{"num_hidden_layers": 8, "num_key_value_heads": 2, "intermediate_size": 960, "vocab_size": 4096, "hidden_act": "squared_relu", "norm_eps": 1e-06, "positions": "rope", "rope_theta": 1020.0, "bias": "none", "parallel_block": false, "init_std_o": 0.0122, "lr_head": 0.00743, "schedule": "wsd", "batch_tokens": [32768, 65536, 98304], "train_tokens": 305500000}
Each number is 500 + 40 x the weight over its row's rms, rounded and kept within 0 to 999. Layers, rows and columns count from 0. Numbers have three digits each. The size before them is the row's rms in percent of the matrix's.

# up: layer 4 MLP up, 960x192, rms 0.099, rows 55-123, columns 96-191
# down: layer 4 MLP down (transposed), 960x192, rms 0.105, rows 55-123, columns 96-191
up55 101:489568505537542501526430512489412472529486508484492462507457472459456529465518490483510470540524555413504549559534510444525485554520542478500502511499582479539526477514372407466505495465579557427562519532494503509512471469500499468495494444522483541505515399426547585460478524512471472519
down55 097:450493546531500527504548496501503507443451493445453496464524477501437572514471493455479454592476478491492460495474508498513503497532491458584502500460471481579540481449533473448447526515443508483472535414468495584487551531538514519471563489539464548479444503466486572485454539501512463499
up56 105:406585387504505545496466492492530470478503534579487441595461516544517515535521497438521517511474412567513478561494446503509552505447543529480513421519496531432563488542517519542519502485439466490511519501515538508507448490439473504495409436472563480472492513562516483522430486535492515526
down56 095:555427466513458522457545514542480499506499507501468417517463506524493454553505506471475498503457426421476486507439479427488482514474537516529513540445480553537501517484459488434470502493482566478443530490476541414478469476456516474528407419434483455514439552524558570498590528397496575468
up57 102:487479414466467501442496521496481468508554509453591512560520599470480564519502535438534577490476516515506476479486502522449507518453539435526457509484500577575409507493464513515521528522485473510537488498556513448497532534508501504463539490489486543496453465519596499539496500507467486526
down57 092:508526428455515562459514470504483448540494457487502468404487510494488452473486440490525483498544445461419493472491523504457530552487505520484514533488508527471537463541489437553503591442515535517413468433509413539580518551498492496520601454492511593505445586481527556541518541528562539564
up58 112:491572488504578542509452441449547469521484544482510515527524479509434481503493494539501502546415486477477505465492504539457557532483540542525488413511517481551479459528514465523517399497570447534393508493460475510542531500565438555620488430523441537556520509385466483527528493506565510465
down58 109:451502593527490475527511556465457472418455483507597472528431488543578536478479515526507531477519476532493466539518445568474509525543537518485498447542495503520460524446521546515522520490620426473515488465421468452474511529472515467532510496535515512501529505479528521466482448533636494510
up59 099:439534471532494566550530530518557491491462521555483505574482462529452492496511479564528483541541531479602507488465517500560515449502580511484572455440555464513496518523527563472507515462490477559482572490539548546501524448448496502472489431505540539572500517477499547553539544472510515507
down59 104:625487415464489566466552424498448567503530526500510522544495490564512487409532464482514432457556571527491435524517506517601543493535506456538562463478477472518508539519500570454437527498519484508488534464572459464525527492475499498493564502479510490528520495464421441437448529530509537449
up60 107:509562487508524551487576521511434492557508465499525572535488453471543493478376499485500507465453454460432493483486481478497494498496478498526486486553496538491394569593540548426448452533460532513475568541457533506481521526545446495529502518515505460464498465483542481504413539486540451493
down60 101:500528481502466470516466471527470455511540503497511546485547458565505561513539491579458571542559368514528529466472460496500466517547509537441541481469591546514425507551429618493456503498543441526461476589485608498541477464575498574500482460511460512548499502526485469496527534504454544458
up61 094:534529422412516513493446529493513451520538510389545512460481488521459531527538508474528517457494479422541494488547528531540461525489460507509523490527509451493521475571493483519501531566486479516506492427482527476517473507418433462511477531535536523486399492522524503500578500416476489534
down61 100:464434471448468508508514538501549557498533555412550485554531521528491532475541543484543400487577450470516579455449513509528481493472497480466487520473543474543506470484523448499483506574560480453525485570507486450488503562533548609503519499517558464502410512451495461515479469493550520538
up62 096:512508462515482537479514499507516531504486413523486547531504570444545416518520482540511501515458490485508481537431529528513470518517545491471460517464482489531512499580507516475570553474425519496427434497444510493512525546541531620543447498451566630527516446481475453538527538489484461459
down62 107:543558480527453475533520517470591523442431471488492506449497533497496542508557510515502500445535470364459470487447537527492479569557472478514499490439523491456527493504483515498532544428537526453480489448488479529434440530602532549502449533527475541507519498495486446537587476424507523556
up63 094:568492458518451542491582537427544521562574472527532569519493579500436531528497524538532476567446524500478549553446498510468449546500497494577475501511518487506544504449472531489484500526480498470484490467593469561546479577470443561520516510511547588486458441522543504405510496551455520542
down63 093:464430556474575440485529496578519495552487506543476525558469528459511536465488490596493562431563485448548484498470497506519494501554473577524438467526536462451470423548403472478453418540533487455483469530541522556513526506551530486514491494561512477536468506427558532512544445518452396495
up64 096:441593574446501482428488525534444497482558463474445489526486497519560476530504537513514430491468489557522508485490509441540535513559545490492496443542480482486528467435562409483570501488555466539483466529505460472559458484461448530506541537438541473489509526514458554508487518553567447491
down64 090:477478489495426564504572437463562524561452519532485417464535471497518495485505462426465450544468605506489542446456478470435488484539554509516463457487446481571453480443530522498477472571502570508491535499502473485481582398426545467566526547521492525551523436491566503551472479447536559523
up65 098:442494441604560489553488493476469422540499465534523464470503539472487523515459557449485475456513486547499517435381541510502464515539522533482472484587531483481479446492553471462564508498522474501511502535464553557494501582515419474515520508534480538484453503424508426490520552433424545495
down65 107:472502479487464552520490419499540494458570525451478488517483496490503439505535611396512468464554483485524471526435535476456520456505533519528504511492529472484543494459534463533491488515451519504441474504463514535482544500417358517445510544540450518512417525458544538501490488500500541483
up66 106:495447520477499563530550441540459457479478505493502577452543483524517474522488575432534463486426552504537476486471471508491558502486472465520548524446398512530472564446538500487454442481553492467473436452436567515528507538497464547419414475503479525565485499451509510460486515458461486497
down66 104:432470548485484536488580487474531461520450495542538551459493505471483519557548472491492426437485524553549547504483453517444502484481551441544436407446442448532512554510493500493505524486430480419500494389486477502497476501521500506522450454488495588575455505506512507468456480471490482478
up67 105:470537518489459493456442490420519555513536535469499528510488468483509442528484474532518527493496532512500457525450456499457524549563439471499482507501401480533527449483448508481559536495501468494473510433555491483559500466517557463504457498544481541443461443456495439563431485491449492394
down67 105:579485564460483517507518480448448468499489562482587433469487444522482564453521501571594499481483536562490431494530486518446558513508493516509556474439501459469514445508484470500530508374555535540491497469446529480549594483508510526541568423504514457489483432474482580529490436447488507528
up68 106:597469547512510574521497444477468536545479448571468526402453432505563514549482547474489480391413524529494403513489548507471464536530458504554472514501450489525425534488549483452525570502568454466445526515490484492471551512492523465465539476488543532523473509531545447490501494497488486525
down68 098:422457526442536491486479478476486503509480550467485451549522529528481505480510516561530536486576510511562484564503550529464443527511520539501565566496518433463487468460542527556471508558497529486582452551454456462517533487489467524432435447502532535493538533454520522522553553474371514421
up69 105:559496432556488461488511505486501453504538481441566534480527545471547473574427534480542520471478461510512481493503539548485549498536491523563543478561544539461513569475532550447459482541462576423475537514550497465498477587542511590454504476497510499425550442439513497498441506604522552496
down69 096:433511492571484540373578469455508430531475462477483525555530524488456484547474473515532466510461499443504538537497518506506527551461557549549484522539496509498481445509441490466446464515503526435472552513551459438546454415528474522498448468498541533534435470562469408489528496501513491475
up70 106:548510493466534539499520509524517521425568546482522507491502504423499541525463534417446466536450537479467484564526466580509518554581538439498529490500556500582460507474548481586467466492559494537532482471461540535501504497544554512485401517561496511508478484496470516413536445526533476496
down70 102:457537522544471428532500590535536513456501496523469529443468498518511550513479498512543419489578510535500525446470530583547508506493485481443482535516546504513483434539477484399470489500461480479532527547531466479521462483502488580484524491559438476445437486517477522433422530508561527519
up71 085:499519513542491571490462554538477482578445485486498528535523481488472482453433536517551582509426528463526485541572587526561488472511532610481523556483584480526442482516438542468601525504512500496489510521551504468549584513467553497507564519506510566511476428456357544490547507485546522489
down71 095:475536511488518520508411515507463522499460478519543506539518512423480484533441521549476563527514620483524487557413573545454449484531587477492447477511580489518459437481500555467503525486513511489489501502493480490475520571523473433488585521452502412522446477504501541493479484545489497466
up72 105:544534535481540506488467432461553487573553490553534543437500534433507502495480524452547486617564516584541508456487463521552480530477472525499549440538482495410467577449460551481470453446523521515426450567534526458517446542474423539571481486474444521546539538413484511483438488507491563514
down72 103:458509463496535498543483450438469544537451542467536533469469533529506492479518527525465427483537442539465598512514468473527538518504473479515516434517532481478401461505504518504481477438501538483485446534458518497509527581528512493542451455532461499481508503523456564548524509475483444549
up73 107:494482442490561507414494515503515463466543546450485537501574509488472532449465559466429479427461512548449530447488536511471501434589534456454514448521504533496486513534523555510550468412503503561490500444515499437531498509467472442473486547491527524441472507494427497474508519512452555539
down73 103:505511484500443554483523542580434479466456523593494528447454507509527507545505506451504551528475535525452517443469449523581481469473530505456510484516458532376499506509460431531465512538510501553506468526469486429483471530544526433436448533499519453430467545556445479566442528458406557502
up74 112:575500502502470456467439380499548492511525529432506526578584527382421512497470521468508521584509488500520570506476545453505474583484560432439501490497572453496519521506558574496517552524443450457438494503451479524545511488469525536506506518537514524514496525470556456463520542441640496573
down74 104:486550507524486590511535482489534508490478515470472519455568478447480467520419556520486535480512479524456483483415459471527492550562524450486577432417475454490505561480454520603530494553482444508499485547482544505478578463498541450524426633512439488482560603472536469540478475527481531528
up75 113:475503527517526512494477546511582476458512525477468523571465474456470524531532543550462419494505547513433510527549506591561501531509490463439574492546499519533490521529540552552557479504518454531506429494432507436487490510411504603450488484514501571562519505483427421492448474545501485529
down75 100:504541522459587463472531484435527522506501535469505508582464456512535474463530408477553501414485470547452489513473462500478410431451509525547497543463461456543455525482510494466513416589551524512466535492497484498492470474522523545490542549532423561548537475475514473493509507481507476475
up76 121:570519497522433523522535512517454490487461433454443535474469452466508524455456532486443530536511488488508470411435568507479516466443479460548448467524509521457504515549426486523546618481537485468552527492557524490520414494500538515570479460486591460513405566468552507508440444539519564478
down76 101:483497559491492458518478483473500464440497575571553477497532498477550496553553544572565529456563492529516504531551515552534466442498543539504534509494483471522488487469544470571487527504591495512508526500492425474576439407523534548469500498501497555538527477531542512574491469470608557502
up77 106:444516513480531494505514548427516491463506486524511503633484460506448493473516486525504514492583535492492428528482523547519520500455478470502499533488515551568551479496501522465525492504475473503484517559410593498511506462475513457514480406461457556568417529449510575514514536568539507454
down77 086:464424439526471541599549562533438468435503554533398490396509478533498493469451474540529494530533441487494517482494515444475532469545478463492526507496520518489530494582522495583428533455518514447527521482518539550429513499533553495554550498444449502447480520592522463514456534534573448547
up78 095:533559548430434454460431535484451501457518516450562457506571540496551454492531490494554457508560523536420471414550483449588491467495540523549470520514495486538470479456500513495495539426477508539585468529493550441543526463474495456468481515494423431586479508494499455472559454482458506599
down78 087:521519456488568554530556508433566576520511447474491459514529557444468471516556469531570462572462536576497490475468520526505570534541536559447490473519491440494533452515506516568493477469487484514429495475424528434519556571562522553495474506552496498557522437542509442554465486530384558441
up79 095:461503431479507488494503493430501575513462409468502473433496481491443546526476417492509489482505554457565461537512484513436450563596372515524533506479484491419556475435518535458530562504479494506486488466504485447537466520495566535504506485471472469550497499453496500471514509585454485530
down79 090:544507467504463534474493429482495449522476469523520522481525381515517496527524491532477514525469548488469511533487486566489504540510428504583533494450547523553559448501514478539560583435510545520547474448429468411562545503499507492515461548469521490527486472495477428498409461551422454528
up80 102:523436569501589480542452453536510560550567486512507504537545458610463548546454536498549506519528473446536487480481530504478477488481542497486506473464478461470506489500430532439521467457466468486486491537523521513517481561486424486495466514475457503522538583477528507490516536498440458507
down80 094:551443537473469480536496510486418443484583503479538552560477515512466447478463539509491491533596433429440520453461493541540520490471534522511504506464509464551464458515468457444423419553470523436566479491441497509518439488500494519495538508501457492426438494434551565488525573453487532456
up81 114:429528488501547600478467494527506483557506462484460419511515507517432534407413492505448494542414465558584570478503480510463541531412470561505459569533527465585478569523542514525475504525526473529492541509553464549497521503475501531466477503491513543533484435476555495519538480540457559521
down81 102:564509440488465589515455430513519512481556475409546516486549528478507442491538483499495489554507477493492525522492515489483573543471480512560508559494505485499546543536482562498509534488472512495518470504539513418472471529463507525497541532504570552523496527449466419467531474567496576515
up82 104:497537450505517477431539499449463542492518504467509567625557499493501447463535493438499493484459458545561531498539528430546504442502507434485515528529519514473556548510508501474560555506531503580478432530471531492492484431512447464450506488503558486501469478430507517446491452583604514445
down82 102:467445431576575484533436528451517494508547506548509484590503533532506513513516440541509539473478569493602494500572450470504500465473499490454473529522469462528463444449485492573501509606538453550503431514462414495468462519463510469452426504568521490467502465462480549446471535467503492499
up83 096:518475522477530512506518478564497493435548526483563532519508453540524425533500531515519438414488444519516523511530507487536449477429408517553440541494494451474548496456475444495498508502510502554599460509507513487575471518498590447534436435466448533459557613484439432512487534500450446468
down83 093:525488538521491529511439523502459553517488527532445462446411505508469519417458476520446563528547401491556479523459455511492548469521546500402466506554567576455546523400564538507509438522503436491472567487548510455466496500424487542534481499572502479514493500498547443491559507528488550537
up84 096:480537468451414516493582446534482529565514523527484456544561400509489571476520497569514597483472508516473540582517551529522557443478489445449537503440517496502502551493536496413459437413512470496520509511534492557511483541508533473434498565499522528452494535491442536502491549537537528527
down84 092:474456481493555511517545531415482460436507568529479490477465533498514528541517575480525503482491482487485516485495490512558471520406541507455489575437415454493500555499485487468458521508514503525496471540488575424498577533386428507510545524527475461576574493564488569494535502511551490443
up85 092:530444516498525505496453524494574520493505490507533451585512457405475491596533583502512507522541469480506518536511504507464512517494465537516528535496507557465485469539530498583493469510486473522521492468419496541546570443492472582454513481482516485475535546481517549506536489525528569508
down85 096:550600497460481472511458458452435504438537500528437517496512477517472513436607547474456484522458519537545485510487473463501446490497470460502476559537475466431560544501577513532476474479464515453503481461500466519533500504494525549477478505517471435505461478462518505498509566504476435485
up86 104:445482455530520463593510629511510536547524534466472561486482477493453449496499483490479537502494537539485556449510499469545477497545544456457562485533489534496522560526469516465524511489476503488498467476443525535528463532526459486505457484511510507516496546475447508582512509534457505509
down86 110:495424564535559481566531540466499462466540456502446471590539462540478457512537508453473508568478498579564510471456482443510429467495454549520552560540507483453449546497483439431530534519490534515491488504551474462526438538458468536548458510418522479522457523468443489519473414555490481510
up87 093:439527483518572442494505560559538528489530508544526570520513430434524539592478466452496535546524485479522429474443510420576488550502516539441498531576545505567465476495437488514512489479502500534419515509480468525539491500432504552519512509516538501513496477546511475501565520500452611522
down87 102:512536567461513511495483472509502579500491474504540509489533516510512556541474510421548624526568449497419453392428494449495480525530464526487473518449461497492538530478463492428506484539494510577478424518449516572529482542461436543537489499440528481473524454499524533567509513440477470565
up88 097:460424501580480526495456562562532510507486455445511562399500447571464528435499510471524506532505485453491436473431524550498471513530438480599515544442515504465502480481473468508483538515511597534463541506480475515446513495542484475498472525403550542509513490471547475535642501475499495498
down88 090:526516480499558480496505457484507453476500532561534470512513437526572500487504602499411491518500508499559537514503500466533532529466498488401486480564480536552474467553482493455516518508395505509519545590502490491566521533483506487539480449607454517502465457490451488437438457563499488421
up89 096:488591541471588477524510462473504498511577484499451504517487479462478477515488522465527456502463443412532442462459526532435403473451452503475506552514493522439455450458479496511529510537469486468463536510471519470527563532479552503525471594441588477438475398543470522471510523511505508552
down89 101:480544535487512476515505504511469497487476453422579451482517512562548533460569491516475502456486531530558484481522422571518553455471538464515465443415527497559533509474558447535526497475546505481588527528430430509482471543462439471493466550496517481549488471566577517462535529526525496497
up90 088:499492484518469548532465482538507491598404502531533523454466504431545377470542467568553453499475558543452490545500563506488434390495540571473501492468521516532516535513481576470519468462422524511545464506485502484519505580564530541549437521548539491585484520460510523495511537483472511487
down90 100:494433488494543523511473529508477493487524501569493529462504504441570400506545501566548530434451560502479483526538535475445489447539458461441521453555521556500551496529513516472435481527480534434469492526524506500525501504509635450434508499516496483521452534511485446513504561517464493541
up91 096:477517517465484480528560493562471511459522377486455553535471465524465505507502507524551562603477451545530495560529484439466398516493420495509483511551521501480525530486544462393551554547520496503529452460560553537471493492466439484502459474459463502575439486441476543498442469516561511497
down91 091:537478462499461464527441467554477526524502510490511463531480554563484482532492501484511510509479520490534506516568518502545431537425494578530546496555467598489512504534504501483522469612486501516512513499551500533548423495471439490482520498494492509434477544481493487675489531479441443462
up92 098:463454452490539434544519503498460583540524522489481477540495569464513491567457542458555475467465465487567537489520557512467465531471483528480561553537463461514477517541534597501519501521460594566532481468488471502536525539465557512455486469467531481504488490535488513541493473490529511497
down92 095:498538479473515428559489505530526490509549516505576423526521495510538472460489478493489461427532442495443524441475534551556495513543495490495447478496505526477509460494489452439513507435422542572498426531551406506516525505473484447455569562522517463446516507490557529524378513518508537550
up93 096:468519469476504422522546474434481435524475525533427500518541462442475513562513544501425555534507424486528552494516379526412529501492553538488518477538464525528501458516484490414499559531457466511448485477519526504588532552409483479495469503439543516527474524432426465532581452585486494490
down93 107:470463535524484511561476461461513498453544427455483550503477515565534504529492485519515454546480555528455530495534530446463522518516480506457598574541529586395483520452470503500502504535469508519448586467458503491542540536557507464523552484470556469469482536504508442527588462506487451508
up94 098:466485472483505510474485490458578464452512638434516518458504509453472499556458536457519457458572540476440538484521498533520443438502453653509548508465487550466527480501540446505589501500502483531459468521454538498479495538509492484548504534533547516561529482516450528495525495537517605397
down94 105:480472506501464516492490453441516478418491546442453480509466483468505458488476507431496463513376498454485503527500517505474396512511512560482522463493565550523523490531520506518498515525541455430480503551466500497512469454554507486525475598580389490554526526519455502510528477478472590573
up95 100:431496581524498506487381513564528514500525489445546495419552546460495474523481491473474466468497487452469534539480483500529472535530470550516557566473490500534486532469476468412570491495562482505430533512519527562501551489480398499491438499486461523475441432533510507509462444538551507485
down95 103:442488508507464507505509544549574491509511529498431467494461572464491551459515559473514568456439472456468435431521493427531401521533588484471503434503502502529464460456503545488528494496607531466528503514493456562523522502476529484495575479504466508479513501526538494459527466503513562516
up96 100:500503475486613511547505446449474546504537523499531513512500466451527549482477447542457484528542564494528521502522494566431507511520523521487452532486504507526443387538400510495504523448544494556544532461489483470491502509447549382495469462466507479489474480434579503455471541509522547460
down96 110:496427522531496560523508455447515449494499521490465555541521477528463489537500539522446439479536453520569523515529519481565485514484530402555501467502540548473532536524540528488564504494533517429423470467518572406500445478557498445443573519544500497534518529490460514531462478485520536543
up97 106:487454507492483399465535475542482517464526441480452480515562502469519544558447560422466552499423457453586454557535501557536502508479484495474519498554543525596508553461487460521533606565540588561481543588550554516489474543505460475553502421506542512492471484490460461543570470539472504426
down97 104:454553456529501546543528454525536472499596497507460446450486517470494530486485541496479505545498498546508526500457541521524479530527518467468609431529485504491520490568603504452566470546427451535409517483476466435560461506467539496518431564513534563539464457571449476536531486547502537472
up98 102:467503425564546441435451531555508486478489511487562548440484480538451556505507484506518557476542483425509458546538548502580516523527475548407517529472544518490456531492494496527526501430497491511483446493480514581561516490507452471506522545516544510500539578504451488589420532475394506486
down98 109:467511510554475508423517555494552473425526508548519520442524554504407397510518548544457526544583473464476504463489527444508543494538574475483509484550436515524466462477522548547482447446473483493535517521438481516504484552506500440520541497469482481482469428552455515489534489494443531480
up99 091:583490445436438437446413474512459523496495443531536556514539469491479491532526530501480456447484496513496499536496611466534483537489519559469550501576468501557462454519440490436532512450467524484449514521483501513543513478518447467498465513543525505502547509535543496507465493461554495510
down99 101:505455469462494489471461500413543450429535489509498349504468519493527482426542473518513562506592519573505511471536582501531521498562516507560482442545481465494517586503489472455553457544499499519562588518546426447444560489516493489571522530511449527601600552484514500481497504512530495546
up100 102:623498560539550473469431484373503470514512524522548561543483481445489486434472454415477543458501480546477494478458469478457530548521469514469544487498494556489559483479597550518477498468500416465511553460538546503523453528494445482528482489513552522588546463524495480485474475572494534521
down100 098:549504534501517485467449539469544496530551481537507471560489459487520491498519540486573534486511525527510526440481487488566474526521558448514499399498500485558509483527558414535462591424461469475394529451481481521493444479486478468506406607574515565596567523491453557577514470500551476538
up101 103:492565578548534485545459462460530421521508498484534570433487459479497448492458501457444516515503523521525479541547492629495560542511481447473473478510546550519483499522454476498518532511603468564482476530556537446513451420538550487518491506504445550514493481532552444503518511473437445443
down101 093:419583575475503495548483445525492509514563516595530485527507409526502472512564556538523463467495501455492515502529517455526525474456549452533572492459495475476490455532507497499494558531503465516437492470599471491513537473448481543507520496581516473473467569426495452500470452541507478451
up102 089:506530490467582473514543509485583448449521542410527495516449459470498430476515511522477474553490451451435460525495516484548509512460496571455471568489488544465494536422465527473519445477497527473500495501496413489506545481437499428482469500482461545521458461515499518536500508474583502479
down102 091:492549468464483489471525442488525467559463512592440593410467548468531499491574569434482530500520506503556461543476444530480524432468537467497488619548473482490502470536509497476540542553553509461456528549524535470523486496475476454476535486493536501558510522548529510521476480423457491513
up103 108:587596388462510575504498478469453479529515474492493482543449461497531448473543478520514534524492492500428520443557500506520485473490469560560483562552524482460468480481442453526512472432506495506432494538564505521499511509437463480592442492438540475486468487471517444533476567440469495533
down103 102:422461571520517502601520522533521454408498513483467486480444465516595518568536436476517476426457588511437500466539533565521457493445535534485534438494457502532540479527467535502413514451495458452534531490518518458497453566543572476522498526501460484493427554484431441479507471541522487552
up104 100:511498554514501507483481535454489494546443520527527481466582468507515443551505459487475491489567506484531511467535490449500511486481494470509584500535498556492551471455437586446574457471460442543492498480475448470488418520513435522502459487488490532510546511547496497447517520463495595464
down104 108:492486505513445485499477505459510512518500500544535453478537480557513530489493475564497531483490456491463520519517411488464497517482498501574509395523517497506445536512462526482570550404551488524496521520488467488392536530536483511469464455476503492532440461503524559499504449435562524532
up105 103:479451469518501489478485489464561489447408495487528526479520501467477524490518469481560489491480525561539510472420493454620461494553438458470532498524486522460513465525451606478539449536470557500506379512462594556518506478529479551525486437561502568541446526447499520501519488528464465544
down105 108:502484511477525479494474550502470507470517509528496545508516547510408483525483454432543524526468487485526539488543526524536498400522516480461486452550498473496574528498476440517468521517501494587477471525529530477612498478438496477532451454484556548495523518529518449565496499465565440446
up106 093:510536447511546496408464521531486469531577554514482468487499475480479541480544520525470458469453443507534529496516494428429458538503459570555567582519553493469517461498494480505471508423565487509518558469475475443477455522508475486477478434489458547523411438464486563540501541484496494506
down106 095:497497482539488469485462568528498515493536449563482462475495554502501508519538531575543535510494495581527490492526432418528467464521532551482491536504511504467457460595441496560519509503531453446493575472498445495430540434512520550504377500502519521498466541483498515466538492490515488452
up107 095:527515475536524479520501502500553460492433454508534523451482543503450493479479512505534501502457549456467514529501462467448483469431555558508562438460484494465532521478508498441507457483486527433522511481567513483546467513424513499550490435557561497633536487457575453546546478497528568507
down107 108:484512467467457466446527464504541458476539586538481480413502490524455534475495490500547479509513496530491518523457467509501520433524502476494481486460495476419606458452500403483411509485460521539443550480531545457468496568422565485516506415516455506528507541505541460488507470473530548509
up108 103:485453504570580542424547494531442517486518483505497543446500510563452441480603440516496544502429497475524520487533504522486490466536516544469447519454492526455540412442546541562542510460488587560483462529563464517557464476457556541498443480479487493460486521550515484491478475570518526469
down108 100:544507516511488501516456489478529482494582493511482472513414517526532543448512482501480521561497492458517576538529495563543451539532551501462473537532535535481563492488513514526536567466512565493471475548513520560516520452479480549506475515561513512463480523522487548556555452492537486477
up109 097:520479445513544507461456432460510546463543597536521471522571521461465494464472536540491409492510551532468492531507522486452512432465461568549546562563469539525483531535516448450576521579520513521468455528474465455512461480440461501522378480543489540553471536525508544498568422493515518545
down109 101:520495527472535526516556472451520546512515527530525497432529511535491512389480531431576497515447544493456481482469505503528558504500499463455470487465488558509489493521524432512463473475423508578554473558472413521503482498511512520515484428552405492461477445558478572476459508478438507565
up110 101:508560511510562515443549574535496528449524539495482478515503438468496484507529485504526450506477476499494490472468460445578605546492458504464541507508475505538487478506523496501517507553500502566545420454487527483517451538497462549492536495504520512450437490498493493482549493509421519554
down110 104:645507524460512514501488464551444517485501455538396389463514526548479522484539450473498465472537495483510499462527443443493509528464463504510465458477490485520500559475466518567506516495548535577537487414484502479557485524499553471478492531491540459449439488533518446461533461461471547500
up111 087:525548497470429480357500527531511462569474438485470578503413480527420465494436496546431503493478466488568488502502476539527485510518439441504550525420465469452517472466502498496516488434520480485471462489494605452517434394479567467469502511460520446500555468494578517503502542416519485458
down111 086:506524531549489446597449441560449468494598542462575462471554475467445467453611526471418533532418462470502489482516480556550556416495486486452507461547486546483518521471488510465520559532566535496524490506489475535534553475436496490498544445500537502512421499453526479528520484549522500511
up112 091:508485459532527550547430423552472504541536508513505520461493454472486473484542454498506480532434475490563554489470467475538504463603517471471454476468545483538499540558453475455518508501506559492532410455513436465586543510501423446510525476532483581515530497461430446470490481498437526529
down112 106:471385466505498526521485454518487436494535557486466558515439480545528480551478471528513444471516465451533577454484517477546483519567538478542515551574495470454567573558495462535502453529528447490499452490451432511546554428486466485451538509442559449491462497484452510478503412523493507525
up113 102:495516509478536516504565457500498495506569585478504493481479471435416522486510451521417549509455448494469501508515498518505445551532515455491525469474513508518516447512494566456517511501462502439470535519477491463542458511478496507509509488505575511536466419470533494551563448512465462533
down113 099:519494473422538506460485521501463473487554463476457497443492545477466525513500525518497490419500418459499526480475513520483483486419472511461476424490437506479528417544513454502576457489536541454485525453519483505469517484434479470510498508495551512503501498463525495507484492555437482528
up114 100:519435472487557514554433447462458553461461477483523494480523441505509485520493481492521494532398527489487555517503501522541508461534505486465477545542506554497531571482483463433499507507525507499429502484479561567570514521490506451467495537468524496581504546486578476484535498550541516471
down114 106:462521487440487484612448505482454545484457460492473531492463488526585435444496446562505458510428491473501512487538497505521578510582496525431510477506428547528464449490550496523534424533508481543512601472546547478498533528541529513475472469525497511509508509486534499482481460575530506497
up115 089:503471492519504468504446419513440472490560545516485515571524528468567483568393496566490535516533501402513558538507485447484498465508527493503472507554504423462570522447475541464612413481456532501443556453476578492484523509472431477576480472528540511487452474506514488504593489528478543554
down115 097:487519453536457421552511429485493510491442531480494506483428472473456468495483571474464505507457533438473532553519497468522514536480495429537586596465476445537489575486500541541488510483508497506482532522485511526476463469505529488564522580496509489484565435570521495457434447475490546489
up116 095:574420521488532547487518501408533561466536473514592509506522511438474496505487457528470485455427475534503442499518453557438455452489511481456457600516479500547428500503458432469501516470507593443451499560440612516558526514546502443508520460589518510518482464506448558420525500500465476503
down116 103:507480521482485475435443496479501518493580487521531490456487537520524506478525542472426519517454444518508485508486472522456576474473492398483534552445485535582518508477466396523473557531504522415524525517405531509610471512468500448512464442501490469520490519485508480527511508437497466536
up117 105:555460530498483493577505509505526544519458443488485603421501423496519498508472586443503557463524480429523486539512509586512491530489432512511525440467515542430520521510575513476516483531543445525539499538525445502475552472497548440421468528512536482481586593522519512497482513538493443527
down117 099:480503498575483449495483520469481556479546555510576528549485491491526441487533469483605493556481419525470477429404494544528554444512448543487492596561521523471490490486536447503484467550515471442545566552515529483539430454504503524535534492517538562558552495471530528535391562529532506542
up118 099:536518524505576483578521477522463496556418473493508556471495434442455475472441551467483471492469506492473531544469513439422567445437590502456523528513522602484449402487466525491477568499451455514507445522493494486563483480490490483463495460504475573471584538462492510527555451448517549507
down118 107:467483548454507530506548543520522554498473505535534465488468438514465486525502568490533531503506472456506455511468486481508566471454539478471480472521474473501514474490531576528413537485473538438505490573545536524522450404491506551452575569546483468433513542523507550510478468478473484482
up119 100:426601499473510460437525455521566477476476484469512458561472535512455447568446430508571554524461526531497467507563507573508498476471479556480510563481480534597535499485507477522500501446514489535446462521480455495534542552544426512500529468502450514524549458509554525505538513541533463510
down119 092:469491504473538515540456495452508535449456521566560540498540457457547512480519520481493493530489501393468569449405522499507497444550518463512492547507583409488520497512467502486481473509499496410485407481491481451548425477487501557424502509485533480492499576514440458530497454450474513506
up120 091:545530496457548528533483520516508467498534492522460508502479489468458465504502512557444442509511566491515526542491457586463447478562502574473538481508464550465523523469382490444541493464464526490544507512468482535514519563528507451484435444416532590526537580461584473515502547534517558483
down120 105:515464439528505459526547490575512518438504524530542522470484456500463488461459545490496459536463502513534511526508534496482426535530532558467482534468468558493533490517487442527501518437505557406464513510543502553576538552527499622558509461556401488547515490553601525512392553568497465479
up121 098:529548474497509451517431512466495460491510468512522515414509542514548501513525455472437565438541532519496525524451557513510512516488482512514534573467469548543560492533472471458541490501551463556533519539511456529569506540555555438512480404515515493481485569521519457461495464510476485462
down121 091:534481526494561588466525539565503563468426467489492501541490439516499502431507540469530552556570458568478530602511504519470473505505493536460536488435485508539501556465543500500544441511487539484521419487450428490513526527433519513492512513410515465599538497507460522537493511528477478524
up122 109:498485510534486441463501500587467489491511472531561574490500519491497466525463503504441485506435495494510428537468465472482581532554534534466499497500482519528521481517510464434510415479609586536525443476512519511509456525486454505503476552380514502558516609494458473532552470416484481544
down122 108:569524501430448528481470438505468492455463518480453464520483520475432471466522486566498538514515474480475494534514536490524499514566498487478540484484461463445534516530495494512520477509415534559542507443476442497481545477443519568474399531571450545503529494456463496508594504464604431474
up123 097:516524488462502486496385506494486518535496506475512567582564501467471466437504446531549558542482490570523517528514554474452540501515567571493473574567578596482491419512541552431560492498454475568549486517454502484485491467452467484492451522470503476507505535461482453446537495538532483414
down123 104:483593547445475557524394508506580541495509473518537599538469515479511481514521448450504465522511479555520502514511555518456495491437505470584453479493483500526521475535532545388515457482547531473522498464506529470484522454518517415529451538489510402471522468557445468549502463569514404468